python train.py --n_head=3 --head_dim=32 --d_mlp=320 --norm_eps=1e-05 --qk_norm=false --init_std_up=0.0379 --lr=0.00227 --decay_fraction=0.306 --seq_len=256 --dataset="wikipedia_en"
Each number is 500 + 50 x the weight over its row's rms, rounded and kept within 0 to 999. Layers, rows and columns count from 0. Numbers have three digits each. The size before them is the row's rms in percent of the matrix's.

# layer 3 attention query, 96x96, rms 0.0948, rows 77-95, columns 0-95
108:497480448497587565504511504475458540553556412416459450533531528432505558437496563617534502549477591465539502581563625491386517477502501513518518452433508571527398416376569464522557514479484560525562491527420506522555509553552523480514510470546599506482542500497515528473521467434471533536
100:490517469425462582544540404493452485479542552459463584363461549445495482538531596429500522437460570485571481462490553561495497591505552380472458558408514522515481572516489540531556478491562534411564366513544537543440501538487603485506517516517484540604504506560492490519504497497504509492
089:468461477480558416493524601452592483485516514551514395572526534510486477576526503589554429457392508524439477523486484439517543474459448433560518435548523446439515456489471505498519472525474473576538639484498442502508528499612466514507398505494579452464497405394482587515490448529546462501
068:511531578422516572547478483476437487474557453499492509517502468515502491467492393573474618550496444537492563543529492468579452515521569472450483570434461493535419519493506449657514497458485608452482593448522540509541514666517473479528512558494558531459507492569543430543517486512517590475
068:568522412564411469459505522522482579600494523474556500476555514557542459506472452572505477571490515559470471499411494383603493529528450499546499507450529489416449512537489439534472512503560639503464551443502469464417451511584472579525524484561554530493579385495570459502465443570477508521
071:588459480565490552503493489476472624499447454607511534553501544467510546463555514534444495451596536401497497393544530541480506584436440482485528558438582425562472509499456441470612511515461470457432493470480533462446503463530592459528515452472470547422509584535471430511550541469394538491
082:516570458466497587486481447502510503478553505465455470467449482495523490464543448617453626534415514507512527544375504557432511592429610621531518521516544487517500572580459481456499437599412526538501523468494522473535535531527557510515582445539495435554535449580566545533459549531493510507
075:444557468558596513453459539531496565499546603556520530462542497515550448367545502519384506540564520415497566523588575544560442532445527504518559501474531434454562483575468425481456470548467584514524490442501498534523466512507487463513570575545468484487509402492557456490506578411563531574
080:530569537564496556534468434460486501506445462473445507470559524496499455449542479558505572569585461473545470522553561396522521500510553459449482461483478456565387498531476471501486440425463598514480330493612580448498537543443422577525493549554442548548500496484534424469534486438521558517
101:477569470503371456496429487457506455489483555440536497525487464518509549492393573537552534519452501530480486505394474510471525554539590454488449635478523542417415537534543506664535531503590453460496437518528529460454520553412512501585551489547475534597487527471533528471497473557466476528
097:442546555412487486499521527556470420516487538620557483590538489529496472518473519478501499503480438440467479498478387556596437436480498486526526576514494497469495631618448513454405382592568506520455543469536437448517548488445396547421518479506524545494480494519542519520542495518536451436
093:526526542477352516491513488522544557575547505615460523479438464522478549492503455419465523569578441417501514460497533386593479526440553444508534443513474364474530509513477476432507490535492497447458522484597512475483536512516327515463474552516535546560508525508513513506508552455547552425
092:499509395486557518505483516502403542541569469496465496544551453379539502388489484564429446576535596414493605438584521515540585569473573500468549530431565475580470554496477483501463515552487491503516443517499451457537503568527499526536491457545513535552491553560561497543622527410493512519
101:467540442486441438551493533456480530535557569490501480524518453467531470508470431512454403511484554449480583421566538429537599625475592439475482493499558458548475513500491537562506557553452510472567484497524480452466549580605442632534434444492522531605502472518564536510594544458541524516
098:440479520515551516486497564574529457435503441390513500530434448494481552473498421405477530532573597533472537540492594537513468499523496512507501441475317481506623494490561471520509572485384428519523537536439384571501444507497538508452502481535551491572538456486513486486528569446506534486
106:489530524503435562513538518443471538483511615569564552457528522470515493521475581569505580543417477505515522577458650447538475427492543400455456498361459517471474465458471477537550520520545549476576473440501557522472595536452399480480484481536529521526575466450523529551461412534486552453
093:510505367609447503498433602422480503472503516474458475456497481446471484445532425524500506540560457506581589556471562440438489568474516516498614490496541406562498348496494527464551520476458540512435553538540464443458526505471498520536528502611486520549526492461522513422498513469472613443
113:519498481461512455481489454492398546505448535387483491485553509477501506443403548562551536450485451446523407454523398520369555521540520589458448591521590540523480548531520550506527487502528524513477463569463630495457484496449588495608570482498496502494451595537540513425537473510423487506
092:469498462508599492464536538508469478577531436400503474470553504398464564522513542473474460468482608512558475593588461538448558552538494515519508519448515535581616519599567508593533467507415502530506486551376509548479439504614604514510533444508462513566483443492525481471483526455500484452
# layer 3 attention key, 96x96, rms 0.101, rows 77-95, columns 0-95
101:475538579459481511475446487529596454419472513543573545499568548452524566512537360492546424476512486610476541534529455548523547475418515517510424579457468487540388527491407538650483505494493515485533472494486441524524505535488589520503522539464373525498543525481498586498472553514439471548
086:406539593429451525522469492527569490556474561520444503476544509421422519447505415434481492520456584585564495563494536541486515513480552506574424479448529460551555533407485440487449534552443491554409509533495453495547582475526482499606438462420561464509533473587429556573571542462482449507
082:557456514530478460505434455451540468520476423500588485521498456575657524490438587552533444522568504445422573477511445474583562397520536552497523573531494531515400507491527592513426461424516555453512499421506478509470421451437481527499534458526421468389529549553514521507502456476502456547
069:468461597497481432516498571555454509481458432563489396589486536520498522420562422450469471570474498588583540478453444471494522515542425494473625457441506438526423571509502390533453435463464464501541571551492531502435528464548535477466527456575503553506605431542518458541502582481509504473
065:486536500507593410457470464534492469458564490543512451454566478508451447482540438488496564448489513435442501548450409500469490430652489535540453527540523523494463550544466461440425508537561519559483502512541401522624516533402477532457470513464506386489468551586545554527533426514398440517
072:526485555534527537507497520541533570433511443507400514549472520514526355437576493489458539524515597536451457455539537449473433432500488474454496598480582492482577412549551428406558554440481571449519452460470514521560506516480604471495553560466516444582543537511543510487473606536534548449
087:487499609502578528542469548527390493562577470582477488525581508571461477519463542500542544513583512446480567475475419562471488488557490528644496416486493559516543526512500419437433522510512502535476606519510473509616494554466452524426411433528499480454500553538488513515605470481466416500
081:576535403482486531484483574501450445482494457526453543508425363434502545457440540596539522499452534508577529408519427523511419585479482503539525491521556554563512381438549421503546539467549508510436552532524440520525561534500577484569553454495572433470477472490423412521495515542433520535
083:582496427441566486440543493503503520506516470492509474527497517464491443478553451546502536420431469571427433472531428453419439492457416505482626577496465625440511594479551513434573471424523484590501524521479447549457516477559461448484493485545635453498523474422470484442441443532466466507
125:439575444452554479398425503435443500538429468590503498498534374514481549497463474534510518435522504382547523474439482503499426482549449498572467398501507489478522514399458433527492480539512514487421546608573470374539527541463468565498556466475416534501438522461490525587516512534538469526
084:556525433488466439538530583524412500481490567388441516507465425524467481548442630552412546523452455473546452440419546535534449601504576506378605498542470486458545525566549567485544493494496493499516495545527530414418483526544512478523526460521505504533441519483566501516437511485513523380
097:528504491509473437480597582466442476500458534471483435460431455525461508477498490539410456600505471504528533528401528442584371546478587507425569492498531466490446519514460699476546498447520421546518432446535502475473530463554502458458485558514438497471505500452456492484479472413484495414
091:583498497500417499485483559477474498405499565463526579465462432476499514519477456508476514545481496534541512452447499575661445595437648518430521594534454526467422497520460619533489534526535456483505463483579541480440495511541561552601539512584516525539576503488481525503500544446468497443
106:552489486472386493495439495397459453456511555480559512443420401497502548495450498543500509544489535482548578475409493502655428571463648536436494585503555521506430479469485658490506552483515409496533500449571519487497478489487529503538515532500444500489503516529474515547543519412488522493
093:486614497505527616445512518524486592468392558482484512465532467401486518507470387548480467615521485467520489480478512408439569553504461430549471451496498416538485563476423432544581461493525454493486500526455500507509514512441514495447527531486437641559534460431522567504488519527530590571
092:511506577442439427453535530521464431503401494507494508578546483457487628478531503465449400557499529527525544490399545529439430550448477511473540456413544410498524562495434537550573499456470432525468488522500423532496569477524591464534538511433405503478396483503387516529425557486484490475
082:502542601409490474475529504449421472553539550510564497412523490428440420552573336501467516493553546530501454486500513484470493538397384461512492509467471464494522511506461494523576524524494348539600516500528515564495527476626455504441537545531522548532529452453499470459555503537440488495
102:488435409499432494501509472467454475504635546532475577537473567524481486428518521515537603413445566547514437510509580565501432556464446447465463546524528537476608443471541436531540548511520512517543442528539521532486520513570577486596520480428636388565465489448524491514497474551551486492
081:542536570497422626525497473514500532432572592548491563471492487497497479425554504539563546526469563518487422437506538504608627503450528476564397543549490492533527495476513429610444564503482600498512506441500517590491535565492526451586492460507540482536514491533566598550546465548532542497
# layer 3 attention value, 96x96, rms 0.127, rows 64-95, columns 0-95
056:470535569464501443578593469503471437496496473495468301508480471608457495496504576512518468560545501477554486518493411596545511591450509476435550492422611402482505459486563478523544586503547470482536469441510491505462585463475537525507476430502476561470539439531475490530570467463431487503
073:567521450529517602577511495534474546431549506491530650449507529499493550568518432505481509395521539494488514414546501543667488537486493393497464505573363502534517555559452489524515557482540584492534516541573499477440482511491592517522500558492424520552459536462477488552450527531512549495
060:440447521455590491523510520454485445575502408567540488504500534509395384568571525439521503464465540468491499420510509504459513477584439541649561424438505532411480444561553490481469456493488435533443545474478475477510482518507414477385450533539489504431549430533548514511558475592506448488
080:548474455516405523530569501487495564473515602387530565416435520497550577517464471573541568516555523492514462489519571456616481560497538447428471561576451431497542574516466558494542599474524455501572506464516622529453486461505577485549524528478504520580482488411486473457405539482529536511
073:477530546509539471441414483560495603550555434518423524419538479521484568511488502467455405579609412507529480487484503498480545495526535537453511527478486437527403439420523381524457484556453627499473544562523415516606528503507462565494475461521485473442519514636522520520536517452483540485
064:494542501537376447491474517464530555448512483454480574399471464405517554542500483518629504542569413486397505533472578442526532446463552519514456561559427513567489510476441481470450591516476521497478471528483517531515445488372481587488486484491465510455468444438488544472394526598546533566
070:521460545464536579469563511554463464442412609427471466518516518620467503576474568524547548503534561475456454332505505471408568582542501464573471474620528430430497493505461526502514519518518531549561561562520518498498514471547542558523491525356503469543473478479487514468538491517531545508
051:520483510547390497470526549431484591587522540469504593492489529558520564483463431432516444520503471558533388466528622477506550508495543508428483514604420458422517471476472461547477603471473482451471521499400441565551457548532492469543400504479599442534496491440522438540539566477522533487
064:563473439490599537540475528550490478451551499480508448426587505430477526547495412632419443419571498476467485471510407558530533460500486518514501539541513462564450616481401551504486396529534559584453549550573445486388518480484476490539576505475456493452464508516465552515494468457439477442
059:618509535465514575527538436546465479469534481554476482413503503479460464483500432502475426473486468608439531471513543469531424522470445377478496515593517446571601503342524481519475488478607482455556546514468406543447531543507507455425533488455540404475465476432517528552511504487565464527
061:552479440467500534566602524444462526449437520505518483464498487526538467469485403570498559540480521535573417451507605503576439548543478380491553486519401434447556527481446564471504518433437385516452467423510548519480500494545624447499503535498456481501506526513499444478450545478584606446
067:540563542547391520533486472502530492434532511401459406460486494491470534461426512552538501589605489524495441495472426427507467467482529485334412545438509446523467504503540542537563492497560478482559486457483616576447558509445471497525556532494503459534459545448468493420517598402501494514
073:415493489387558428464461507506529507465503508548450448564558481525562414422477479522432452478481497514467561564460462499391546421540553602489494506505634512577447507449485447471430427503383513552424547534472436448538487478442396521491506481497546458510568534585511501443490513496506510463
068:475456536472488408425440513399512489550535486492508459450511500517495490579482453460508509550559431449496522494451467389411540379500515515560479551460481584493462529492552551480436424517557456514569500473429532502611485501503338524485505466548551455501556503517524552405457489532541379502
059:486447531499555521454472533500487434515549401488560542433477559574386469596535583411462461526540479479564494445471478416588492507520493575570537541437431491494504451552572506514541430524614489473581481429505482550442514512526500474498492514579497446456524431585509469378442538505561497466
071:423541516415561480513453535552531481459473487549513428582558495474494431461518496547510480521485656543381560510544462477498574421529470569581442498538547511643538492456525452461415403488480611502517567544485509481526509533435411524467578511501519447548502541516508534443506530507527495460
068:556539521432598468547529521539454539521515515537413492550541516524507546488483474518402464518510458477556487421477480598454509509508527413440525408508407402530463489505441462496451477496431551596469589600556450457586566513566531496461484496468457433471510532577498498622520515438405529476
068:520501444524554564601456505592460530545534494439483521358549493483500529477472420593462498478574489443573429456501385549564508492498532507488456533529468472601486526524397510451496400496505567577488501591562515488465500455420577525548573464514455478488519568535461527452415490474472537464
070:538467426546519613478549497564482536456485544429556628515498562534467488573491375527530474411485581586465450437560587517576502539565500520460472535609387471416541481570448512488494512496511510437464508508520472541424481487520584523547499565453533456560450428483504466503466498528483508469
068:570495430577413553532490486593516506476521534408463485421458528521514566480436492558456483532568421508554456561475435478562494549427499474434500568531510497611534544499545516508583546509584461470552476506547559525412547446388544426508577526534503503477460552450463423460425528435443541471
066:502519490588502538476497470475475467430576512520475566437512494423529443401477445534482509384479507509562539490476492512520450446509479476447393507508575662446457508513487575530521423477532544447468393551492486481451478523460417428498534552516428530544497556521471650530528448553551523542
075:407504423534605420486513553457551505423457466551487423550558511478525463430513311556450421489480560488510545536502462562530525412510485504512485516542493564520482516483448563492430443458486566479410390465496490453489522493565468477600506546526441564577467458449500567503507487477506492467
056:534487513482571575523513493449456502505498479506537580501519511369477479387480458549506562475524655453488497496548456418555475442588450527563449511507478530439431562507420535525480525503491554501472536609500498499467400466429454493520522463503430549442484536420498521603570489597502430498
066:503499435500508464520661562482485446435495601488471465501468532482522548458490506555469604484478567474544465470479544503489499499496500442451449474555472512502487486507379641515535557416436444515476460539560552456467487470539509357548509562408444494533453546365474528531469465502495512494
073:572496404575477548545568428495492557461534580501479585416473490467563515492536461492522562400536441487559498552482541562474487517498522344475530476573553587438517597530507639477515522488510436477437486477481520494459459481414505445414512564462454543473525492414516529564517474524483511535
070:408548558455499436506481525433489467516515502520531394507547479583505494555494427566459527507560499428471581471467448563391574435540501525499501489484552504521444561495509528445394360472493553582552505544542502430544524517551409578478536426497447479485545560573483605529495429503481466508
067:446489509422607456500417491491531458453467480509469421496529489442477444526476407590402525475500569477431577425497432441449535394555475548550458538473533584524427527483506479440471375515556543584547534578486557440545503484521400460495578503492478487566518571560504524456501482491506474494
061:460498506525445555397386452536511515504505549477527524464432489502502492591474529520413551533514536533542553441505514432631500552523530553465435533496528490565468539430534435515522448567562504494616558489545570514509546523580520538593552488498493530648516517533475488475439566455536611516
061:592445489561451629498474419500479506488495482440532594415462494454509531513495438491548503454509423557421506513520563443535497571480478419446572582499481490386536528457565492491581600537539399417447544443376508553477450521481545450422479477546538521475490475521520466497526502524549498522
074:544495479563411459508536451452535485494506493461473489431404469436516531458520507490500503530521407571595490525459558504567457555416518466451562529461553478469509520417545522536564564513524395445478388407463462546439543485588604411543497500499449614493472430426495515485505529455521541557
058:552518557573411528448365439422551551473609437519481565495509459435458528507506536461536494452483381451483529481514496492506419497437489489467489510481482573449475470511458418496542569550617589481521513473470544525576470595426510629547493483510561522508516529596502498503467497481472500563
063:535519494457512424514570556474481554515511496516512440509569509440532568475512456562545451505449526445417459541512438567388491435469509388522476481582385478477534512527357565490438518417432547549426520545516485511573462522399445518523493495450498405434467537473495492513434470534454423486
# layer 3 attention output (transposed), 96x96, rms 0.127, rows 64-95, columns 0-95
059:564472481553453488554481552440466476415589498450432490437640525497491469386447418502546489486529402506535511519411465439457479438612600509518491491593418455569429463538575516475534417523503479540509473484439518458481498507526568526505563516439483512486499484560476552569490522525529408493
073:497517516446449448518385494480454471518437492521534441497446453546436530599546512501583518452459534525549485555442435445527428499511566489490506490461495533424486514426429539514475468602425529475485525609546496441426494490502529516420480481451473548464490477535291545439482471527546423514
072:488527487518540533524498513502480455411526476544483593518454484431506575474449464457396472496469592488511540503454452471470582413432523497451563538545464528564571503436464509532395514404473465579495506477559515496539345487497538543442534541527541537576510479493575546532540523390510594582
090:462515488432466490479495432484463510520505530490567504456547534579514507555518650471597525458471422486533457511516450601401391535511495444517447515432497549412494589462521460506547466580528541422487474536465485470431568511469446469567516518508465487492525475545366408480453495579475415494
079:515445578532459493634419456483516508477487425481440507547448458511480467476491433616531545550525561485476462544520499343502467525527512600460588464539556498539482487589565595531599472494539428519555545497436581524494476518499553506483486462498498549476487529470569612553548533524446492474
064:417569526487536559471442429457529575514405490470523421542440499602507519505423542549403551538487497414523436527579468470512493531497503479524482496426582485470528549457502487609501450496542601457524564542414412546513514550612515449495506444540538481491547507454399455534485477543575554517
070:463474406511400547564529475431480503496554484475530565466631470486504511497515481428551427489458538505538514472438471519386503478511404538567610493462496541464478527414466556484427546604465494462476506474467538421551604527506454529564529460603473541458538493400421475495499552484467469541
054:431536519502536566546487436529484441564449423467574500588462604407582527527495622561515569478482492516425478489510534476465434564454539448482416522467493544459602576490436539526539464483541454451496489493523534484490509476514492449547393534544456551588469437557583581544568499500444458513
073:478467497496481433509493474461564512518534421430492426411510384601408508503675459528551469525468534562486494521514544504435559516579397518545571459495508487539423449533556517542529570531391540448583487510462568580541517545541505487447528504510471497455459491509468511401533533542476497513
054:430495502499486483562475561526546509518543483552458452439442475513453539516638517506510440480482430506531431420467406473510594533613476465588563509445475479462435494517466518556490505486441490477568388540479565513496422437509576438577452477559500481466602466574527593473491531399504496490
063:488555452456475511469464452540518415419438435474535503532508463464538590523478597428540450394515578505474523465445474629401443471540520448498491505515549505526509551466507506589526509496501524447502496554502510463451377475474508515618513497501512470518519494619440422440507471522513396605
076:545445455459506467468543433502490546573561491425439438407549515509507490558495505536608487489523334494488475564550573525431521537580425491572485512436490523487442543559612500477508487516580436430508458479429590504438581493485487427532558472450469501459562551496524505512454444561454520456
072:513432488660540500528544503525521566540476509467517509508489490500528448437588528521459536605552580500418559514585604546579534528451445565470532463537497481506531494581558489417606538460454444521497545467441430569527458495516477482505453476508522498503515566445645431488526539451540524461
075:494525460447536499463575457540548595528564549481486552503443517527454521512504532546444476525433534461491491487610532565472572549482381494527560546437508550529546511476501409559544538492534524542486560416443474573555507536473557450500512506511509493515506530437638445549516535436463686538
068:538461491483497450525482462514500443389584492494408536463445473442387515473439411460516494486453574512524470481478417479397533445478437505497571547519467539520498445448474468561422508508539454609519554485532628559549428501500552548474572563447542492587574524423458513545538485465491567521
078:554441492594562465491533516496491493670514507518458496482525443484490570535526496493433511508536536488477530533590565543560562489452481567520516420495464488462510476455432421399472553442408435528483543500488423465488380427546526506487469495472539494521578573404583512488440476421552574487
077:515488466523456443573423518484526502515459453448451499566507472494508546496510462538622411495517599543513544545450513449511476497566591591406567465545575516543491440542554630484601490500476445472551510551448517474516458521432592500493445506490481523447417433575459580452550493533466418498
075:570468515440465394495466489443552530512485405495456424474490386591452507509572451500570489543475542560485527535576532537429483506595438538519551437481538529514420498568558544560526548570445559470528574516460562545469556545503501451465515495478496478411435544511376447461544554555461439474
074:394507530487481533562532445493473349539502403522553514482486472450496482579540563439572568449526516525528506449456474482452460523413511458515446505479457549435565567407433522509429556487435459452487449499607529497447522416538422509513476526529491476594561453497390505483545522471496426556
080:549450525437481430468482475520486561478566469458430411387508531574529432513566519513615514518513403516514458561514509528444486539613472507468494460487525482465441510570555519505557482528507587460541495549464636551481599507495476449498545568450503473465520552560400432448497480590454473440
067:574474514379553423449531545519547576495425536510570473474373453521531477488567395485508511427442399487423467525469552455602514534530406500534492578455463492504431526533483495512468547552509509472475484563547455539466591512497476478449480402437524519416452556554458439518434504450507529485
076:450444583520554528476543448497556466566491479484536502486468444447467525517557541467508529353507488537420502476465594535599544559485475515488421435524482454580543479470475430521519582437463492541482617480485415504485433523521474576469414514417485414545456531545577507508431507476591420513
060:519521486471518488495518518529513458578459507528570460564514423547502594542620501551425616529432489459467505499486476493515531537423493519531490516488536559446433581538479503561462527389401534429477487495598437458434463541502441412447524447555546555458449534480458547452463524522543642485
076:480512465440524498412543494500561535519448483405559470522504518489575531503541523411594442397429476525470514540424556601466493485542445534453442515426541558519473518457498522472524513531497591432516478569462406505543573566433488475524490495525495488454440435589385396435456461552493435501
075:474559529403511525471464511514529595442444534533589520437441528519602469538558559535502480504503418454524496492469462512509478543539469443458482533471522474517518626501523489547546533490523561427441443573545515556460567574516439438460507466528442553477399447687468419514508510473475544541
075:562521463526504446501541532472516576549500513435485561486542416556448489441499454544511432544463602509537504548516541563534525484550457554609583475517481490613444430449525479521587586577417521545502573437408386476488535517453613497454549452462491484437468516507571465502490528442519553494
073:561424445499473435475584491506530619569562528535488568461482444615470539533578484501470476511491531519482518555559576544571591512472406579534630471481469514515499485524519484463518563517390477521490534426452484470511473520434494538486514486476565482442516561396621452467452531445521543499
071:587437512507414433507540513514434547501528573564492575443520459574481428510463524525555533477505504487513433519512481503517423486479466506544611504492445459370472476475537483411520484635522425541484484439490499413467540419425444596521530487455504496478602540396528508510441509550488480420
066:430544477445424592524473479531484504438526520553573480483461528536518474562553591579441538535521439470504475467522438449472495511478470372545537553480471466478528620565508502583482446461521533436508362500578651543445518484554465474542488517563533542543523472496600474508527527460479524555
080:452499538458475521514507471490541541361495541542515469423504561558540455471458508485513513433515361485480422465416423484486463503586509426516455548539498408508480507576566506554509435529636535452534446505475550511504509541517462547581520492470474425514490451611525514528447500575507368496
064:530506532442462510459430484494484557473488533559535514549439558575398479494411469552436514545529442495539469458546534344609460528504545443556527503478493489480496472567540486504460397614560466509459476504501549539453599519530527496422442428521471542394504551406494578522533470564504517474
071:412579470486571516456457485499570459594470430383502428593478491487441589516540519480489441492498551488488548484569584544463553541532516504469410471444569565567498496454481479538529509422460575446524524564478432560528499553568570426498429489584499485472428465529420484435571458529478520540
# layer 3 MLP gate, 320x96, rms 0.125, rows 0-14, columns 0-95
105:372526470538493447488511559512540498599532477487462498512507513535416522429496415542477495439464603426445437590550576504429475480526527514566377475467478614493452454422521465523559491517501485377554497523475489466456554533432423481572530485490465471566539532467511575470473473493504433427
099:456467550463465542469477541358405488505529480491481463453499475561527499462477531545416491557495564490421595392510484494447514536422440523572484543431573510492557469487534463461460611495447534497517560564535485483507458580501495574553556537545524488459456551565556445527540477668513505507
097:416472477526467459514535521386497492500489503498543466626483526534541551530503532526577586528545639412522514494511471483514499502517521514488510572447543434401593436484584443556499573540534497485509563558386533497466475524524429579490569513498428510540543481434545519529487510621536456567
100:528522495527494505476438445495500493504527479547537444537559527549498452548480554419580541570428615443526468526443448540374503532570497433595502465562530432550479529521479456501430509583554555576481484512552446447416630594450451505501460546471454493501556483562575492517491442498426502559
114:480565517422565480387416535513513466504480507527562442499536474449501406450533435536482398469526579412561514505526455495323423512469485446538554496488474493562445527542541507509349451558529505495501470449447446480564518497435432535516605495491507494482475416513521491512510477480435512488
108:498580499499438516416503649416480555463467462498469472421583490433512414538513468440534556504534431455510503522488476635530452451486561545462381509506473579440591468484442516546514429563517490485482505450553502414484614522505471460496522489529524563440518509504613500546472525501476527531
101:487470564488505452464467468502591521501398559641568404541534459475478505518456572564527555519551514523579498473441535474513446516486525505530544470555448416491585513477429448524468453587607461500501485501484538429491482563490490516468553501540498458525511380600501474626533518507394461491
088:511584520402476436503392514495519504493454516531510456441499471538559502623554489431507514411512508475397412499385520410509446473586556445559536446567516546521496570564476433473469471541506466511565482506535534430589545477423495538593517531433462504518507512452567585498533479574497509483
097:495587558522604477400480508539474522537484508523609495453484541435496416508475460566506446477507537437500495418451532535376380475557532497566518511464448517478540518490529419551472497583479586475441486546496463453528415516485377536416498520487461507459496514585544460497486506565545501387
107:446524404459497458483500502540501440488451595532559579567549493469545529449484589497504526504566469466435377446457528420557463421549544465523450480528407537538459438447443512606479505637569433487515467499483522430502500533468479465428453448523531443492530545495521466460446419489460506406
094:514516497486528575455451533395476509443531408452547510460593527525529423542487478467587571430482520538550455485518554482500356444585584509472503617489475537563521522571561500535492508555599572490395468538475440434477446430495452496473499456448499485526513465585519463467548552490462522555
018:602458484521542429538509617498544537466507493540501476579434431480492508481502458453428502550450561490565466500498459454506454460473485536508534544644380524532510408509401497511499494567483443489507457545507302471540504506567508515538557443488531499442509554500438531508469574460468522457
092:574478416614521499450490473518407525458563536474458459513522442491444457439414549544537551530516508594492427608524504601564537396496554456419584541588540533445528469587473542454518533532496474469556539530522517479504476551521520497491491484596430490459482483492527371484502533519527577534
114:489553562525495547493486512487456449556508487473535517425481527574475525575418438580475466476490472498490568469541534471477480529643581552429399550476510568540453524547454580457506480546501463534425536516487475463597539539557457437544454511544488562570520522536532501449500618507470426350
106:519520525436490434391377557567511538510494528460535457523487439496469430502518410544516508513470514425544508473526444513441441484568524391516539460492527511515511561482544507498409493575565510490380434491540533449511561435493368524508511574421492528537480488516592588575527490432453486427
# layer 3 MLP up, 320x96, rms 0.116, rows 0-13, columns 0-95
103:504446602494468438592596463522571391471496530547482488428587533517440523426504531545564462461512454497485533443469492500533504478457506389555500477493460520500500582472357572439477511494483486486587533474559528584463497431472543481526495520606472467479534524519466546617442510516472447408
099:602511454423505466588497495536465530533480474552464516580500499441473487519529531448451449430527395456341430490536464526562597460474464474541465448475569496439569512505514628437531486474461492404543472460524540467536457476543522504581488487509553447412476480448441606553527493469486459479
092:473418524565487503486551499466517538540504499444406467496525529501480451427496547531479512553534460528494465534541509525587476490524440408457469414526580526561525464410486511468523551413537550414565462457558468590485561453448537412562416507499575466469485459404470449467382515524447373474
109:373469544450560507449521551536416506553472507438510549504505528509495561519510384541446500435566392406483465521583539476523473513488502552425486513437532589398520504454516531520510434481469433477510494536496542478676427483487484514526569431492538528453446576438508551554494545549496477493
120:453473525521489548504548465585500503481523402568498518470496528519475512565512496528555464594448489518545548511473601486551531455529482518505504483559591508444492503505418480515519532442543467482585611611605463500390542557614533427480413429487508555400548543423490568475512564482542532500
107:410478543541545572514492416514462433540563525482561575519435483504519541515502435563597499505429593479519533540538531379485454566529525506499590549489492426536448573473514460469422575510501491507511461508546522590618454478449474483489443437500581401498446544564484453513579472554529487434
105:533535527580505471490505392537493523472526546484542410421533527502496492484462463520481551503411430548515560518484513471515586571496464501463466465504544484486474484446447463428443379498507561605397451571412608518521459594490511453398468489542433540580539475547495466522522599539489579485
092:461481514486494569526520470566445554438523483459531559543548536596423453480450533468450462554531594450545445444517494555533482461509526429508446523573613545563467470375557456516566439471537488518501439603498482528399602547527471613416534510550474507443496504549460526506569516521464483543
103:408477418548384522546539542460438463528445512543407495529523407493513544501491561597486494473513487560530513534479466517609532528515501549436473477519502434399458523515439614550478557549519489494524442491480524513532648548464528464515484491547553409511493606433496593508465504481521431548
107:462453453543537511493475492571506463452511430576521501512511510571417647497472482590440556572562490467563504583533547531459433519653596559409552547494529499521420520507476521540507500485509519458452547496470492476617524513484501458421437459426490505508584419541505471527509528449483451447
099:580520566517471494457417526522539585496479465515590492504527459412492546512558443594549577520454546509511510515516493559400495546493523416431496437460501591473426590496565573436477532564583492531467414391490424449593483513495551523424575482493485468463458522479533499473549526413458530512
015:499501442424434479512532497550489500402427441475474529514461536449511523432533396522588525455521524529446526417447479479463472461540501457607620431468597479404512458520413481485466544448551482400470487507445442472538428523472451517557521442458529511570536513409503501472473398570433508503
097:539554436513563502457511499515536573479460588495483456621552502489530525506504509424506503512524586496552432504554503504489560471540452489483499535529530559516429372511535410554492527485497565496488547570339535427500464503448552451492575468484432512515439377524516412454526424481423486429
114:539525460603471581395493529497503555595527486600444468439506517518460457482502442475613466594457548519477509487482414588500496425465479561516462487527491586514428529570502503476451508498611389497511451556529522498461492496439521488499520617475519481504535511509494338503572471508492516536
# layer 3 MLP down (transposed), 320x96, rms 0.114, rows 0-13, columns 0-95
105:534471525486525585504409418516525438485523565518495530504414476513528496520421561531532614562547600465460598506540569568575529477488468545494427545421427554466513519437518420500523560562528528527523493428547447481551452483551438539555424496528520583499548434448461534568443524499504492614
103:603545455508523476559552422572529501481455503540517544523535462468573444547488455431535546496432427522500510581563500508605507490483530422476537469449439383488453560396526618529484471504473435514528553504493462485490476494592513484498616396494527540410586459558506494483476442533464518568
093:605480503480439527501491504560449541515479474500514573403537431481506454505500551471431455391569484590515486484524588515540561522457584475509565494600449551514527514536485494538459432376473581471438490463514519459539625575483493464549536439526562516604500471522566516516509484481467590418
110:511599510410498549396546480487432554501493446467541518485568572500471494432512517394548494570527439397444427504511513511442556514563517435494497539565453521517547467439545571538476453597547496548537493556493539389560583603439464488490493521499510492471514553542589542553456526574481501572
111:491531554557526449454460457604528510529564509465483450443542536535547493500516501555576463553493543574495594374446582532514479515594497501515457519488518493454488542484522445490539429509502540505540464471527453440512577530508601461490512435494555538548484492475720503485456477408562536554
111:463628523524513575499551486433417503489536501448586537462463540430583521525530471483590555500506452377494509614526515484463607532497524520462484465485438542469501502533458462526416512569510487481495539540526519605514533429434482445541558474479532525494518461541596521614499468547602508416
103:429541477518466402525546385549506481545439502426484422510421485545499405449406455503479445520450591524470509456515518541537526586392442478480492500567552475491544521471504469589558541483536502555607379591464449556468533473526467464494518466509461528486611504473503442502539426444492492473
093:468536440381469476470490454417480532469471489493579572473570492503496499476548607457466503523475582548503479530473573575531518446574495408451410434498591534536497413443456477474472515563512368455527488533488464470559637482440484548490537429427467515527542504464581501541453509449499480457
108:389430482524441541514586544493429512511389506512526534590500490487473485554544519619512490453516584458514520560484556495567536558590499531489598503514448486428480565488458519529508513557518521465437567524492485535462526584438433504512408521477542484546609567525531534510486466594435379499
107:533562513458466489510582545482466458497521430409511484581414446456597506481476417431477559475557458477517358448553592506498496557496511434543585492484526541532448540483502608594487508615512436549375492551520559522477490506509481519454511528561519469480493572544570531486489466430541516521
095:482449495519466556466489550414574483483600507553487498551529517489444545466492554543551424463495484523439484624480481479442428529500498530440451400467481521496461453530547472421525500512449503542504442513550548464439496544473465539509572456427499522397459481509414457462612630459412381472
016:397498495525536486547506509456517452489524522457471414440534529486454418520416526499444410531487451553588485559528562455478540557514493566495542479470516540533429474505481545597523528496514606508556492407577464485469533515450469394569590443529598608463509511498373588513491503470447485496
096:529474494511579506531488493487505486520530490601495532401511541552502439543501544581507567441510464522621507562471588527517486412436511542512498443481414482453573468511542463512449531570531466519597536362596500508555479464540445487439430530512467504396482542512445539469461638517516562502
112:482501484468533486488422410600561493573569541531491591384516500479499486500567466514511444481478480493595484536504479460569489527512476577463395468460529557511471503497418515500463509516551554437478429569507505516649527499474493532472488522413505440482474559424601412579480427513591480556